Weights of a small transformer language model.
Training: a variant of Muon for these matrices, 237M tokens, 7565 steps.
Each number is 500 + 50 x the weight over the matrix's rms, rounded and kept within 0 to 999. Layers, rows and columns count from 0. Numbers have three digits each.

# down: layer 4 MLP down (transposed), 896x224, rms 0.0555, rows 661-720, columns 0-111
# up: layer 4 MLP up, 896x224, rms 0.169, rows 662-721, columns 0-111
down661:507505566365548440473524500506505425603541435555430449500446551587451466519599448495508515516537502520559547439440546448535425462409441579602487443523535477498440432408465455469409469519539471556565466505410398507485480433560478580534455516599494468459514503520506564503449492556495499552551585556487531469551478498489533535454488562530
up662:408445452499418480469510490426501414509503488480409477496517576487517471455572486438414574548547547465480564456541585492459548403551442512438499421585513464423535442555404603532417560428527542513560496514586538479370528480568496504552455459439490549522438473489577496485475465510573551449484487513493611467539448484554571432624540476496
down662:437555489459449515481562530515494533460543491565508522531463442493446539452495418559495509483483451428494481508609504505514517440408550546515441490440491472397561522472513490555504526473463529580462450605516442553543574476522478488533516440433426513471467528500502468482456519479522424462500496527553447554473500469500614540495467498477
up663:465546425477539439475533484516469461488477513570446516511483628428526485510497475459376534533488512520542465486503368526489534527537476528478432441444461588519522468525505502553558383526521510529600486487502536493550511607487411517484536471418404448580533450459542439557505432543483579454466453500414408542544482563492414528555466472423
down663:429584445535545470511520494498493526517541475547592425479571460409591549497501623481449543472591390494358442579439422509510517464482481377492394495540515565485487543438522477389524523549541476426566449527552544556486432498501543420499522448581430510534527454536513479521569543517561471502477504432491410406467452610501504452449513526475
up664:530491480472456458453494537599421460512573523542469473571548540472543513454521506579570535470502426455583486454484484451452600549462525495427606514476606583536476470540473460468486560439492481422514560524500458478472483441541456554507531582461495467482453521483506444528502507607440545483496533508517536512536492409498399563424550466447
down664:527485501459524530534463557552597457455480517441489466457510443500523617391424575507476470445602477492578540543568507449536437450567506549507394476490553529515541505541481532510523421440611547513487506438491442497534556497502409485402506522467479494508629503531556501546484444423529417545439488545526446475503491462443391467592498512421
up665:459514436513419424513476523504570446504491424494491541488565472506473486539571499381524565511456420509569439491503454523456503440543573471480528533497443528514581530417482415517425526498469468458533507479507498489466450537457520626569527526480444477492527496540476532371509525531582469493563533556451464505503556570435493505528540510555
down665:524490369461541507449546487475489488537583521374464476514556490476529400544551531671441556452494488506510442425557420630475437475498444459576454505540482539540511521497537488511638462456578459559528486474551532496520539372410433484488518564521543473552505503506450458495478448497476492521517522542409420418518462474510524527639449582505
up666:516657463584490471445553380399547500484496489500529531535437539570640545516487497600478406546545475424456492485461411421388527545496527466549549572459520560502495546437529485492550439510573425581536569491563470449413531570498499416452553498514605507544508407518482510560548438488511529587426449468495504445524538450456489525540439552510
down666:471452478348567582495472547588468494475552588499476542590540601461471492503457418525533437527496477475502588518506578541570414465494506451542518504529554413477561496531442488511547502494484517495493430573466522550451493543489482435483473447461488502436604583464533440450532504484581508437531542445471488457447441550435540514452475421501
up667:468519471595563546423525449511474502451607582468478500474532513563558481561455514511549571471490508599451472563449546619559527543409551502489380500534420528489488548583476429488476433500579454561593476489546561501524536517475497500473520471491554483458444486483606491523511550502472538523464443468427538425412561539488428490457497396445
down667:455509507495479523593458517503531524567527487561491446457455504417441415493417516514528488503552570441580471524480535576514412499539459540384548551482466565458475512515365582506563584558499475540533489484556510525439509420536515596456539508548560528376474460523517425501537523391508480472521479604531547517498425471524511487592498571561
up668:560369453442490425510610426463547518493500547474434460410451451498451471515500416527551532388500529487438501465521458483496414478585471512565485476539557465495565481459516528581476476552490470521568600559474509490504519529541490439504462560525567499418499506430533608516534536518502604483562494516430490579529478489472420536505492454659
down668:497518560547496520514448503383424513579539508432601414458563506508441445503500452532506464435491558498419468401475466478612475547643450579464561475559414469464503552485499475492454587505399471542516520557531513517479441424507473505512542514543468465505553583549535491574438444505584451524437440560566585516510560456535491485460547502479
up669:530515494503367508538544529558502589492555527500526519465557455498455484543490442474476573531511442447467497452528617506430527432537462512523530490467508521482560494517523410425461536488456492490507511495459408580556460552513461520526549501495546505520524501421497555537439502439443515486489492420516487498502603537483496498544509563489
down669:545471584444452517486526538510452515562468477490609470393490487537443481488480485573457553517452523536548504450561430481509535575499452564503441614570495544514433530668431452546540555571500506439522464556445451518480499538486535480490435396498529501537576427489507502481428499559533473545531441439603493517478463496606388488500494495518
up670:383449482552512562561501448518465479574423472475521564441562511539470430463497425468528556531502471543484515470464514406500446564472474506462543470509505512457529500581532417598391484478530472529509484437621526457495498529482547467504479541503511472502533502549499446482517568528493447505460528427565423677518528496519523414503497386513
down670:549489470543576474464444552564537471631480402549510498511496469493574480471580522556392500475496491434467480480486507519566467512461437476473486489492458461545518574581490422446511451470476435548515549494490523442470569444398488530465447521503541456493453503562545529420633462499528484496432514551527505522492491470470461571420528580531
up671:498498476544501539555517559535355581526593474509529478547464511515491512438491459462535455600493512526517492438463490503564409424424534466533416421532495499409562465501499445464458458437365478509566533604506505551437483423457460562512579515470451471403442554547556486544515487598563481487586551552445554531583594451577528493534491447396
down671:494463530602483479564490503514537432519550419474616496475537487540518387570580500390538465465418525466486492507409576494468492450522510491481468425496441547546527485618476520434499461526570497498517529500420504431492505513495493582599530524513467452562502465502617606523521491474441464568423488540480428615504512423478504496520537387517
up672:522462491513538570502487524467575435543484537452446417492547509492532456538530488435545482603583504459423561460513456512498405476524402471465478439539451513500549591450484419544467437507512633473490429514509475413501562504431509478456453368401549506576538512547550553453449558563618618427510546518532476447464392499480555590485545558450
down672:523523440565419480626479531514491538391352489397454558578476523466456479474577524454652598487434497431464481478447496462465577490549455546546543489413447404507491440494481545460502502567488388607477505506492505434524483548579510507489537432574413536545418507506517538454603418392414548474507502497465445494496535492522460505436469541390
up673:482476500472542458480488509579531502407521596502555474544494459446465472504591463509486480387504511454458549419542530501619474524503597460456449435514507461513515569437416474571412464527496585563478481508481500478439495473533595471427438497523533556511458551551424458495450524530507571446486461502409483422545469519472522448526471530512
down673:461495383534607569483494560508442440450451482504534534517523558543485416518482484490452459531468516517443500511448500510471558565512489401540466544455553578425579545508522465491505529551432594469513429457546518521463513448413474591614606450423542507412495526433516524553540599537514538541481468447576522489526549456475541466422483481531
up674:486526456516535520508512465459576542543563483529479462470567472474516459525457447417485452521482460494528440535564561554492487516451554528538542528478530443495504530388537557461465458430544566512457450463516483501478455544564521564538449449460464542507459466605553547550589461454581454514532571458548504473444469414537565500436462418571
down674:475480468551481529511514485452395490464487523468543451490614538506539512487525422471462496551552480523481490456507505538487480490518513574536452477545629507530458494487543479480445524450510535545553517485540537540592498448520492563493556463450574490514419476528498475443487546479447421515579463530455526550503448552515418449479555505485
up675:537470474498512456433556483497514474564375476476461553555467414508534591487420558502559503519619437527517510531473381501548494420510527548492497489510540598511499479523405457528502502471502502435511515560415534485546466464443537427447475475506451531537507444609500513501637502450492450511582478525453471520495482501460564614510505509387
down675:564490579427470622442545575579483498461469550457424516498444520582488590486553510493510507471516381498512498558437492362586471504546567527525501529481500505439499481617473488462496513448468555567580521512486500588486535522485580487598456485433557605390479550489517483478528492556426418482475460422581534511460470527423551505508447447493
up676:455497524556575547504369508553450415452509652454484622512393496542486552474570542493520609546462568544473543594556466542539556441492567490476462472492532499569413471444523468510474425535512540437446394465469546455439538481619568448486557567494437528547516509495540455504529435537482477449499476527479533522508501436457476504598553512458
down676:498530512495471492452414489526533478504474497519424437494533502504498604477530560512475483487483568541501484505510512392430533546380558560433428468460399540442596597513543547526546540416494421489470529515519581504463437489481597484523526485493522451425538438491547455500527508491502555509497517527491553492530490457503505537466420491570
up677:525500557561501457527542396490474468507512541481560431498523446519505532476506474466584481530435484369518555565547478430506475500521419500544540593563529581539526540565460575444492536524417533450543515468540512476430443547546583397544497496499489470600515521446480521422477547568507529437574549526582473486469619562453559558544533586550
down677:438496568518461491504500491638537526504448449618508483502373468549514468463447486487485451583535463500472510509570492486593549540478570578572607551496546581502481388485448537505462485463522467487456448476528441476545545522570415430507472508559526476496533475501470554589467502523392577555400558505427445569513526464547412468554580510519
up678:531458447421469570504454522499530489367459557554464464437465498573420544508577482389538518468505487545574407505443459492449432583483493508468463446376492480530462517504464472543485467499561430543465496534503406486478534551481495529439493551513508420457476465364488502546490438385502492572575521530425588485486512559518552501559562584553
down678:456600512378435493406469551594535559440490422425524469408595502508616533489477525546559490480496485499547524476487576491450451531469503511406353478522506514490457472450495474535389470561464457477525561531477461367469528514471525512622503555431466502508485485505457473496469421441447489478632518526494529460493582627474499533589521533425
up679:509425550577491490447537470410484477455530478471613507551533512561523535570495512510478507477543535541449527496577599480540440497461523507529493447490528476432473501375489540484499452443541475525536523485538490487510529405441534486499525550516564520460488512455511464492475508495517526457465545456550532529503487443470581552500548527516
down679:524442444566491615452534527495505594417474415496505505422598451433502514493566514567533405478548434477518392457518550507558442525518439490472523457434537469520458515507526500533565487491520526526558594453573487491457594480498557453422566562535446516441409537510533521479462430544511552444457457502482473386447487451471443514456518454542
up680:506517500571494528477490466530495537482570525529463453511511448516489509482499586471518465589496420511468483515481533503476523416513517379422484497492527477521456503504427421553480504559455495497508445563413527587468595532586477561443488505580510523497480479457498525468454478463507461437557523565493509489478521429456470492527472461544
down680:448514444427512505522540496501516483541498511503483543506460521564437500492465517539501476476451462513440503492591513492524539522494590481532511558487587567456514502477530508493485521505589526460506579392591608496589418469525582440523501444503447510473497499456443423472490522473600505460414517465521445474532530519544527522467464481522
up681:551488412506479408448575470510483557565506478530458406492471529494401501595518550531557451474452568556448488515534484485475500414492555428565430532430485484474516548480480500565480527469452510400473509473510456492422523428476416515487540429581465566520439534496464446516570490449504510492492543493512468496438487557418461542538438512477
down681:512570468538465486460514541528502440444519528475490562479529470488601486470536488513470399544544469502603521495508424469545489500481539534504577464591488509457504507455492500422601547532586480511552535500502535477511471579526585469520496589452484473509530495512537617490466507545415554511533529564507471483569560512547507489478544529462
up682:486532517464502533502564514432416487518535567455410448494521544479549488456452474518532511547550584435502477529515537541447492474414513504551506544533561483476549554431541430485401538510478523413459481497506459463524506572492539528407487558461420560479447505543476571461549574473376461505513505554501481529417518482442499668556443459532
down682:384472449478503516578470476517500583480469535490501546555510529442547411526469522578525431521487563496410571499475436566465577519559485519517486502506447560540437443496473538527422534521481467485439507495490496494502534582508413546468485423513517516559535512493545553431523513536450420451544416508500492565556536429476516511476463560601
up683:489644533441531429620406456530433472602448470469499487416451554538447437502532536540556435494468521436463478549477498465519471493525539534469518476495531534557510524532511517479452575470481569555541468513579478448492554541513605567433520537414409507530514468433516418399502476354489529501478511503534524563545476546491528464435525478550
down683:458512519468520505525499477572532534520546471523498495620444446480470465483550573525551552568563387495529525478541556493482499515522504548433586503496536580471441517469494490516469525490565568603507478443446444524440482517456552590437452511492481459532546543504471439484493500480475511486575565501446403500483472559461532507504394440448
up684:438464499552560476509546536543485403428483473501575517589395555471568579447574387559521547554436520540488500460476522539546530490494598392472623462542435583476520519403529622549432528585427531501524431584523489450472473548471555427449455569556448457428479461496485358577486487480490441504538366513531551518473543453526487560439445427422
down684:425476474516481547510519424521518520579437569510518504497478437527476532477523446478570545523538466519427430571539493457427494508439583473528527444492569514526492444581436517581511498477514486487472464409526516495527438522472553581479479486576550477442510456537517594423406519548508530511464541529471484459480550495559530471541490491527
up685:529541490446429505414481534586562524609497423454464452491546555484515551513507469478539578523524535511455549432456473442503447453568507525510516544543442496503548498501515510484488489504434499433531653512602437469440423505538455533561498446481485468471506513530473553409488516496594472480471496504450464500479433585470396423506418478469
down685:541492538464513656486579568457466551530408468504587507502542538434549504559530508587519442481492477528438489500460459476375529534501465520458462503510580563511510446447579529402557419511531557555445433450561611503511515562554551497581460452426493494436495524433465428491551425524419411512482464483523525490523495428549519499548512480513
up686:487594458472463488482493462452467435530500515463525495557467505478485603518475536541536434458479515476535477489531467490483401494481461501508506461525532487531491415446457478434487574513392522536518458466628488450476495533421473412498469518534604494526516376470497543480624499486475409454522544404446570554518409502419527586516512538470
down686:504479442549458452505390502547547404565592491542574497477448576491510422425486500496440507505468483499520559495477595498448494433532486502428498546452476508540589534489531626564544476533525516544433459554468460520518519415537482496500494386507508457567511505539429542527500486482571420549394481439353512534568452521537444517495537536470
up687:447537465327493556523574484442516417511489465491581476558584608467538455520456535513504494547531493460468424516521472467493457446537518467511500494545443464562541573593544392517518419501462448465495512500549587510527470465614525482441432407482427493598423467524493459479472470471436526554435464501526551425501484499581580459556457524467
down687:478438583488540525496525509544475548499487476611537425489423497533481467431494416504496415555541460503568472510539534454452528500482440499488535471505393521458446526469505491587431488524393393493548445594502538525552503401535509482479484445451442544511542518469519418480421483541548473466460498504476550450525485515466495465587483547538
up688:499497568576387443473507593522518602493512431560637529518417418420498451517518508455492392486526530491566489544488548505416492466491466562525526504469548506527528575557557494494443626416499477476389562486522482503483556513479491476506539488538434435454495562388429484512532462524554468562456440443570524408480631547551485568499536487508
down688:488483625597520510530513470499510461548421484499563494445630511513514527423515527440526444540561669509444392484566506410477550603441472514453553568508513449546551526510410509558409526540443545440494508506521516453581571520467455440512539472517523493485407377483454528536558472530558483468504483532517443610539464516482500516539495516548
up689:531567469527521518452534531494537465459498513565429458415473530494554471510505510500460500484545574549496405452423403435486436512457501552624455484507613440457467583510424412446442576504470526521521432501481420500452487526509530455524469503520487599513519447422367555511432539468479486499528489458496586460581540545468458473516435537549
down689:505461425529454507503525501565514417437455493511590438552488511558489488442596436439515518466530541519547521570491443625505554589531550538440530526537514548461471509519563471521438434468530568485625476436554544565469497505496494572478495410568539520456530537468467478459430513554492529576483559519569403481480480440531512577435463494476
up690:476651537556542503436440523629480450528514420491496463393576499526438461470413509560582433481521495483553457433491452468494526433539570483536540423491499509461448550499489487552531612480478503514573472554551431569489497537441533495520484409577497549451447519424484555543478500635562449446492482475521557413513545498599593506437478416540
down690:527499448482458502606559561479570547522547481421397597538456451424490656490513530480545543522511458532558525422496471453457456502459534548473433452551405416424458472486508470537466489395556418481507440447503490434449493593535590481477565491472531543639487589545583556496437546384492540515434438528500453444471555449514447537609505527444
up691:506387430550548425465514426489432495616472460489574469601465519428502427369606517477525539415462515543523429479468454584502499530577575494480472598484507558536479518513466521439468445457420495494537407509489533501518549506463497474502537526514503561471505529594567574531423516462392481552531515492438513505511497412480605533442484474440
down691:476604632490509566543471486512497445529397480541453526498602480551576533446530525567517548554487505542415509470538593479443522500452501475505470489558459493426469577532491527592483546519500472469487510473498453449496531567478530529454458494461498547519550567482482431575402507402522416413508499536441580524531538487500516619580467444525
up692:412413573458469457444502513587509452543490520452468547542430384422448536536475523406456483524611497421570500462499555557508441538387569520541473540467436475421410491418471544446536474498447501390556455406508500472494421521500501482412507566592466499463472519500508419595523520520532428572536550479530571517487469531489486517562456394519
down692:509447495505463512523519472470475524456519517538481522485449391478442552491464423537535394456422516543503526425481528520459506473427521519512503426554526492398488496529450528565530516501490517462575543518475532599476497469394457442481446474523450493461537498566468465540538456508607481488507531464523524505550466503515503446506611503512
up693:460522479492450456461552448548499536509544485443502475458448598519506530531460488556553506491460520534539404548433484517526436479509653543510486500475616448557480564509483463391528470485520533482544509421493463518450494547460597492631473521442425490394522477491498475536506486463498520487395523524462565510516531495493526523543493534505
down693:619517558415438589522378562460522428546487454512537481536531476505495537478522460470481495514539487503456498556578468545542459549506514467526565585430507480445572469508477463476568412499584474527473497518484525498389593500482522458476479418468468517595561484510455514425568490541449453473535440468510490541436410483504600384438536572557
up694:523560475516429547515563493545399522557478459484479504477533506571525573464439366542496468527402550521536513538595539584369521501450468527498484510534430532480449616482468547506596519511554542475447490551556528514579429501497501431490565529489454552481452468435496493439541511492495552460514470513512544506407465483574541542486527414444
down694:507505535500579576600482509509562480455432515456481526500485534445412443425557560412512515503518528469480535430408517440482374510534505477328531477517548518462533557516531411512441551494489502626559530566539518530510529560476524478439509484551536445434560617496590469487450455391514467447493511534479523583597497426420482530623497448508
up695:506589508571464461443432506491514519552484523515512453511546558526541486562475568544489457437522538455463470530582483535482524472509474591463553525508565444552514431617560459451424493476545479440470515551590477474589422500538480439584456554352459505534435463484446421536516472527495573425494467517409519457507511490575473532507553571557
down695:506468501498509530483510514550419494536508487471441542503550526555506428587444504546520436480461517495457518492507498530528493536449505524462520484541589513495462464479615568509536544585446511499555511527557519563490517485559510517490418368496537525486467599432490502503466530435617504465451507534473537579407468457604505449517555384534
up696:542642429513535564487478519524464604454493466389488472540544507521529596482549509503507472519495583445572512428549486448477630522501475553552595477547498473455431633554551469537510618427466436477492474496425523453465447464523586541483522497458520528538466487545502498466478505404521589440502485439502515469464434403508510477472435485565
down696:556543523581525523538483455477533490507536558523512524554542459542499567579550498482487587535390470521509518482521467523411366458515490373520474478436479423461495475495419523466419516540542501597506537525427532511488565489458438478458507424632515535565447587568530539505491432449490430582538483485410537474499478570456599501551548472481
up697:504550493535472558466499405582497536575452588507474520476506559520539514492446532466558484481481523495526483565471473590543466558451467499445541487479485485461533465510463475501464510479461471480479505519482513439556445568557521499436410505439499470478444506463498485510444548544428502486526452447499483463592525459536505407461517481465
down697:576474509516485482545521525484486508400501446481545485511431537349477605441533460491445545520441556486479470496566382364489538568505488528511472591553556503542529515395515477531519446465509441544558581594563672618444473427502470467575456373519464550508468561606416506494467471491679501532451613447496484430468477587541504540462489577468
up698:479577453510486445590506488473448450615536495541527370479552528583468407523534502559454514494539510515475456480520453487574484404538540550511491504540621483461505567523427537586441500460476530458407453484515521481482424507503518617436464489533532541499449495585516484594500484490501504385466488543465492511552504408477516492517567474453
down698:568531547467430509476560500424502464439552533434483581468473524425552499491562499554461463517516448576543393552530499491390490514482460519468460455517524517546514560518485531443508545518504528527533429448456495382562522451450467492399437484479494478465495497562529552498468434475473437466498557572533539557469486456583475527565597445460
up699:428455489504451471437529470544478433547482449541602498468510502485533466496430492524519532436448530481497507454511602468407480517505484509637469560425578442497548504505652559354551534532560532391500480385513468534517435537534549528507488449489501530515519548479510457492485506406448472509432481523560521477535565532464501495475510392461
down699:479425408558469475524541482519593568436447470496494533395599471593451355425465536504471495443511516512564550551506616658410466600507330495546641504556515609616522596677458436472481428466432577504505496529376484497555508518562495443460526476466538522412574504488573532600553514415513425442529434511537469434591541552533572479499372547586
up700:499604559479398553380510404486567492515507606496472578521484412464539551546521552491552440537544462552480429503448521432517495465421538549559399559420523526404553522533419533420465482600496478498431507452529619420530580522475536512528500516583452482448475469358602490539550470542451490537516413524540542482557564489507440573478547591441
down700:504487498420538499545495532549477486481546430482499503475531516537484557461565554532516608519550496545518424548534479523574478606490482436460436496564563419585501535523417484543513471443463532562476551474503509439512554461470498487497482499502559442531562456503470459567488423444557578470535533499469511473492436465536468403581538519542
up701:567572513488465519532452542485463476514434547542552559482481524539511520605418523471459471513505470498471452646470518439532610489445451459544517494530489564501504542484458482500482459505482539504440496604515470500575493561576509567518544521500518567528517475505602562469481498351490473584487450484450442496462497484462551563462551547496
down701:517397473492497456466504543497526424542386536507541459519485516508516523472525512451453442478565483539461600611454643441521508552494499453462538511525514477533488589402492522583494519448494580488616451495564489492498495458502523464573489476518439531556585521416485368563364388514406531469471601566524517524497424522446633492450512476510
up702:465465542492452483495457496546616529384437444525540515510505462543456429524515544526461554493532470481448514487480450464471434510580499493530489510598503531486477513537408549552539508497584494463521488464509431540530424514500457497551453545520451461509508415450585437477559539449461551487482551530462465575455459568441606526434560479549
down702:429539505495582519523381402476453469470527526474474485511376521437583468532557528527532458455495519491567547510433532577498441452491502531584444498458511412511520416438466466408506546552567432470511381509568435485468424463506541583594468428419481530534552421509565522522499505577552537433502556492511503465453481497503471530567456510496
up703:469463457449455594477567647491493510459429516480517553501604471571548538523493488524460522502503465472479548593435483570588522522460457492458495477418572503463587511503619428445482476479490535565502572420478561519518467569586546554516453510371566497482460532492485544524492501500550470550494476541507415521525532580508504455447549501558
down703:396505527511501481508482483444526527534443479585473458491541460520596539546489496472515521523534514470444581495503588406558454483483516482461604431478459464556536623473494479463610547529541546496498463489480546517511509541513553511491545489474484499480446467583465504456554442456569470505622408562499489508502478552554504466573497463508
up704:530548537434487544526438458603429468567513495501537444583449487475471505577528554495493424449463470500455531449491482474526503395517540555433513425470570508494540485460590616507620424661446448541524469441416535455450457506553435508514513578516554566529496478487483476465525498605543545495508475538396498531423586518410573446525448464516
down704:517553498533512490456455491506462525492473493469466566508505566553504481485541465489502567496434534468519478510483549482493546510509493446409545502430530501429480484489491496537505597491503541481489480518561538503480438451419475482524489482502525452512453454454561534450493410448545535493524473463510535536530445524555418459524571475458
up705:442489520369470521468528479572558491505618554481472502524426501427539460567417470536479570462570427450503491537477589516406389417491433568568500507590444580469530465530507502450492507539600555565502537552551372485558461470488569510521496549482538461388524444491471512548439520531408547478484488465463513502460564507404474475497495443501
down705:440433528454551504577588557454526526439441436550446571506441530503505527457530376536528522534496526574414493539487484451373519445447530561560525433533499546466387486483470582555482538542547525481439525509526499460472536442468487542431440429431487438438545514491492456530487549502574496457449416423440520519547453487447537435518473455426
up706:427492464555498493464446539516559529461457602477477449529489572493536506482405494481396486579482431478498498437309404532501494461517467538602454490513501564539549478452525569557402487485475542449450426517541516441458504556572441476531440611594507497453448505520443547444567478487518564553505440663435484472497558523455500475443497588568
down706:505574518506417497558519531535476468416498554596491475401546464474499581444491449496462586569449524514402534524462588528533449547446570499513534526486536457506436531556450581521612444497489513428476570494527411458482427414500458517549435540513485530569512436519518549453513435453468530550575493515534516531530488501537594506534580557514
up707:426546499478512504524528504506498504567474507542483483518537449520450549526506503572435429514510495385502563547542420424473512520478469569551522554511551465502503527509442499451447504492484562497584429549436507514483552461438474579488487533506569433513494445508485522488447535458563404477555434518546527566489524496500437546595508454500
down707:526528415535459558505503531497582483430488518521455449483421560505530543542584606543509504459384511505414510525523498497554484526537518510482483463521503499424580496497597493562492455498581500431536503462486576462508500547453474520506473482538524460496448388499468465379531509522399528544455484475491475455490465471514460496459561539489
up708:459491476476473513485452517453528453476498505461464465581531456413473497507517495514538456471518537627464410484532510544574473456527551530508447494502538508505529557443586535480599430552474468504464394518520504479496490451477479511495444560494429547533553551621500485435466451469484436434589456439559423483417575531505487454497443535517
down708:564482548521435474493513548582416551589526482543521562474497454616504520436525523529444547595436496514414538499490516443518426504450440458464497463500526491543548538537386527468482516589459516456478460505614560431509522456545526405528560530565485443500640519493399492497471544571417576494491537447487589497530508468517396471420466445541
up709:474572419468457484503537566495549479496542596516460479465502473447495471431512495480454561505484567556585502481532530503540612468543464491505531579510574509470527516579507518527447452484495493517469536471517464430500482508618496525450460512552441424557474442507594600559477463597497556472457460436528528437569470512567526440552533464518
down709:493488493531477481481501533548540426550419365472492579491466513554462490606530541516488438500507485519531604532453613526449482450505491577502439492480624637549458478513465541501631476442509516434533488515529528466411478508462516568496535464503434496427479461458505471470540448531478527491529491480494451467518472439535553522433526470547
up710:507553476483470479529523560539531555524534466438507559424577542471628473565527552464494488529509496478456460464517483628464559510503400490491538603594524613488443527458418520416473483533589460518474484487327503559531482549548488466414494525490558527470474458522478482490516462452437493417555446586392471473532511517485477562569537467554
down710:500468480484488493492504525567512526482505497442554461584539483350509408503528538453481504554481511476466428474537508444507490580610521450440499454464419484475520469484504456432551514535557544430407439541492510456563546525620477569617478593500544431509515430544531479406525501458487438471488438455406507445512435485519466484595407505560
up711:461478520480513555511489506533517498490457499527485532419555433482554530453514420538556490524527456579454538514541446547470468386436490474446421437537463501557604494568484428513408523487472518481594485391482557533399584488529467482480415549460514519552467499545481471381520511521487484492458553450475557530510534461416507505437432412420
down711:549506528519538601523370571458491469424572391571522452425466445556519410412455609517517426358479483546564510499432604415514527531552448549517579511409470394505506426465563509556544455419479483424481500448498563482490557504431544622522481516535424375430566495523450473481393484548543462568531485510576468522549567524511503514471469376488
up712:510503563394487453525459522556428522539483513566523478426481422540475522454387409548516573544513563550447489560421488462491474504404500321612499447518516523523530623513453500466481421527549461556606510511615453510513485533561517471469431458471559599562479468463523549468518473504425608583461380595544496497456586446538416448526512410436
down712:536466482537497477519478490496478499488456456621476554413479537593530397476519442427395534496508560453530510549456526562464545445512499563529481508506498479528450601472602445542516438464482486399545576490560439502503553508481547527377469493512545480490509533446494508519506571498585570473479575595476493421522539518448463504552419541589
up713:444477482451457484434484482530551504490477507487483529472437527470613479551481584465482512544510491472516439434563443539561501446419459522488533435557544431454456472569497514561487602527529455509517520514485456563498602433596477457638475564468493501489557480505506504550490475515433492526385522530483544548497478517471489571390362480588
down713:459469519530493505495456498448580452397458485579409532464461493425470402547521527473573468471513465555499468527469606507490520554475574456513513435447486441447504514548487432571582543519555509427580460475498504513602556444500523510554514477476462554498488439541506510473555504553433520537554534470588484526518526403431556493492515466452
up714:462520474553452586445457505451542420560493513550541519477512467509499509526494506450482532455524542470539515476473447402493501422433440503366487444552488557452444531515454534583557517446513512507530594454584466542616398511523509455522505483438427588498546502484444463511596452508488543575524472604446543534403470565441579522504567540504
down714:613421536569491486481514361549514466419567593513497487524533543605479412475427536514612379578441441560533495592432479576599430444526494504508506418426475517598483413449590492469460522564527463487555548521390541553522463598525425599458427461547458473510519387496529540588461482508583426497425488424540531524503418597468489505462485444595
up715:530518552507567457514448452531466507522484525445532520490501488479480558490476523481549536491518484441565491478523475519566413499458504479538463493540510465477521482456514479466499517504462490556447420507508567440490461478448516531486485471513481519464494528504546518475586488515456521424530523489461516524567491423473555465494478488510
down715:524571479461409585539511477475537477462457554525527499477443550404507387556509515531511547462429443445562487548489495536498540452472490520471510519439494450507580484489496493394574461461479502535493601425474488490531487536421557496568463513535551474531527587495549486469441535553529522503506521434518361416480523531534544551481505399499
up716:416629495535527496524466552570517446473428453471601587369509509432408604428518603467529418492475433462478440517474465492496531472500551437477456426519516595392433429515532495511567538492484584483514413550435628512517485597563557495422499430448543411546480518477507533526483559471448548468506455503442491523597554455512474573513507453595
down716:554512594407463571486545521505520523504466525550534455510483420602496457527479507552589407557570432533509457393525481491499504448496484515429453503419591506470546460496535581527415530512488481522541476630539569553510528427506472492590565497557492495541468438533431495412502507525449471463526547542500528445459508507419517575566468457522
up717:478493487479554435556437559491508467508467472486545525503523436538580515485457485477381413477439579539563436516502496492556434447534533480537559555545518486470519566480420368483408513479527564523533496484382552550537463453462508500487584517574544434500444494582567516435433479513465550636489510482526496467522569482540479493445552495458
down717:473489439457408389439496471497562448506416512440519516519480526500566537605462487581532588471455504528542524520536508469456424580487504471455474504519448530499429547414527532556521588462578519447500515572478634474470519478441426424473538468517501560423444517514452504458569414436590483410488459446454504581542515578487499501527469497543
up718:457415594468484521513555501441485520500440487565584548490446511515523505515578410435490301543514597465458515474457492531480575526523656441558526486373561523499585615465514497486521512461575425572541465613539418449424536485494450538560537503454451537494521567490409563533526442471403415469442526531556504552575649540600563498520557503419
down718:443490524506486517472471458506535486490387464442507518431562537408553534513468486491513412585472579359462464541507501517502584446649525505595532458495551514499478528589557620471422501434541518459551601509611547505522488432504481505426453492445522480495432562435445561501504496513543575446374544481482482497491569448556541378542516528555
up719:526504520538446584463493449499513508507469541547530610531546515551501574511524524535489522518472421496589495515495444540444523447515459594580584496506376526551502481462542435527483483542456479505518483508505393567575504495471489520510517535476504459417461432530393487425450488458577429515405422511481435503398544546490532474497523515520
down719:498530453518539484518518507573475539474559552522475526488468530511434472444485490537492499461566519470558497544568494513537526530565427509525503561563498517489485508466428481439487508513516539516471464501556490456417464469500559554445580458503506497507509493493591512478474427537548492539430569472501461477515574509536501507489493479477
up720:453505440491535492548452555544469577486512511451518463498531492518498546486515485545488528508562580553576610448540497542441447504566449541618480527514460520502589537557427556564442502557469494501578511422538519541446499525366604480543432445433506541489534541450415561443622517591497486459486471538374475428577431575495493579472546533368
down720:548497471528551512413467511507455460407459527510476566491565536491574582564528482389536519517441437560575495525532409554498492590523495431487476444453486460495497493488483499528534495472551570461488471436523445513508498594541399470450577503537500412585442513534456514514457523479443486467521526530556525603476537500543504555598470536488
up721:446456522514456472468519479472482482480570489506376521551540492565439517399439606564491466515537473451413491469466399490467407521466525467509475483468463561439491464531433512496471473531494452466499474535523476533532548525501479599621515522492504467500467467481514475575488492530475515571454485531481510586502494401542517627526519488562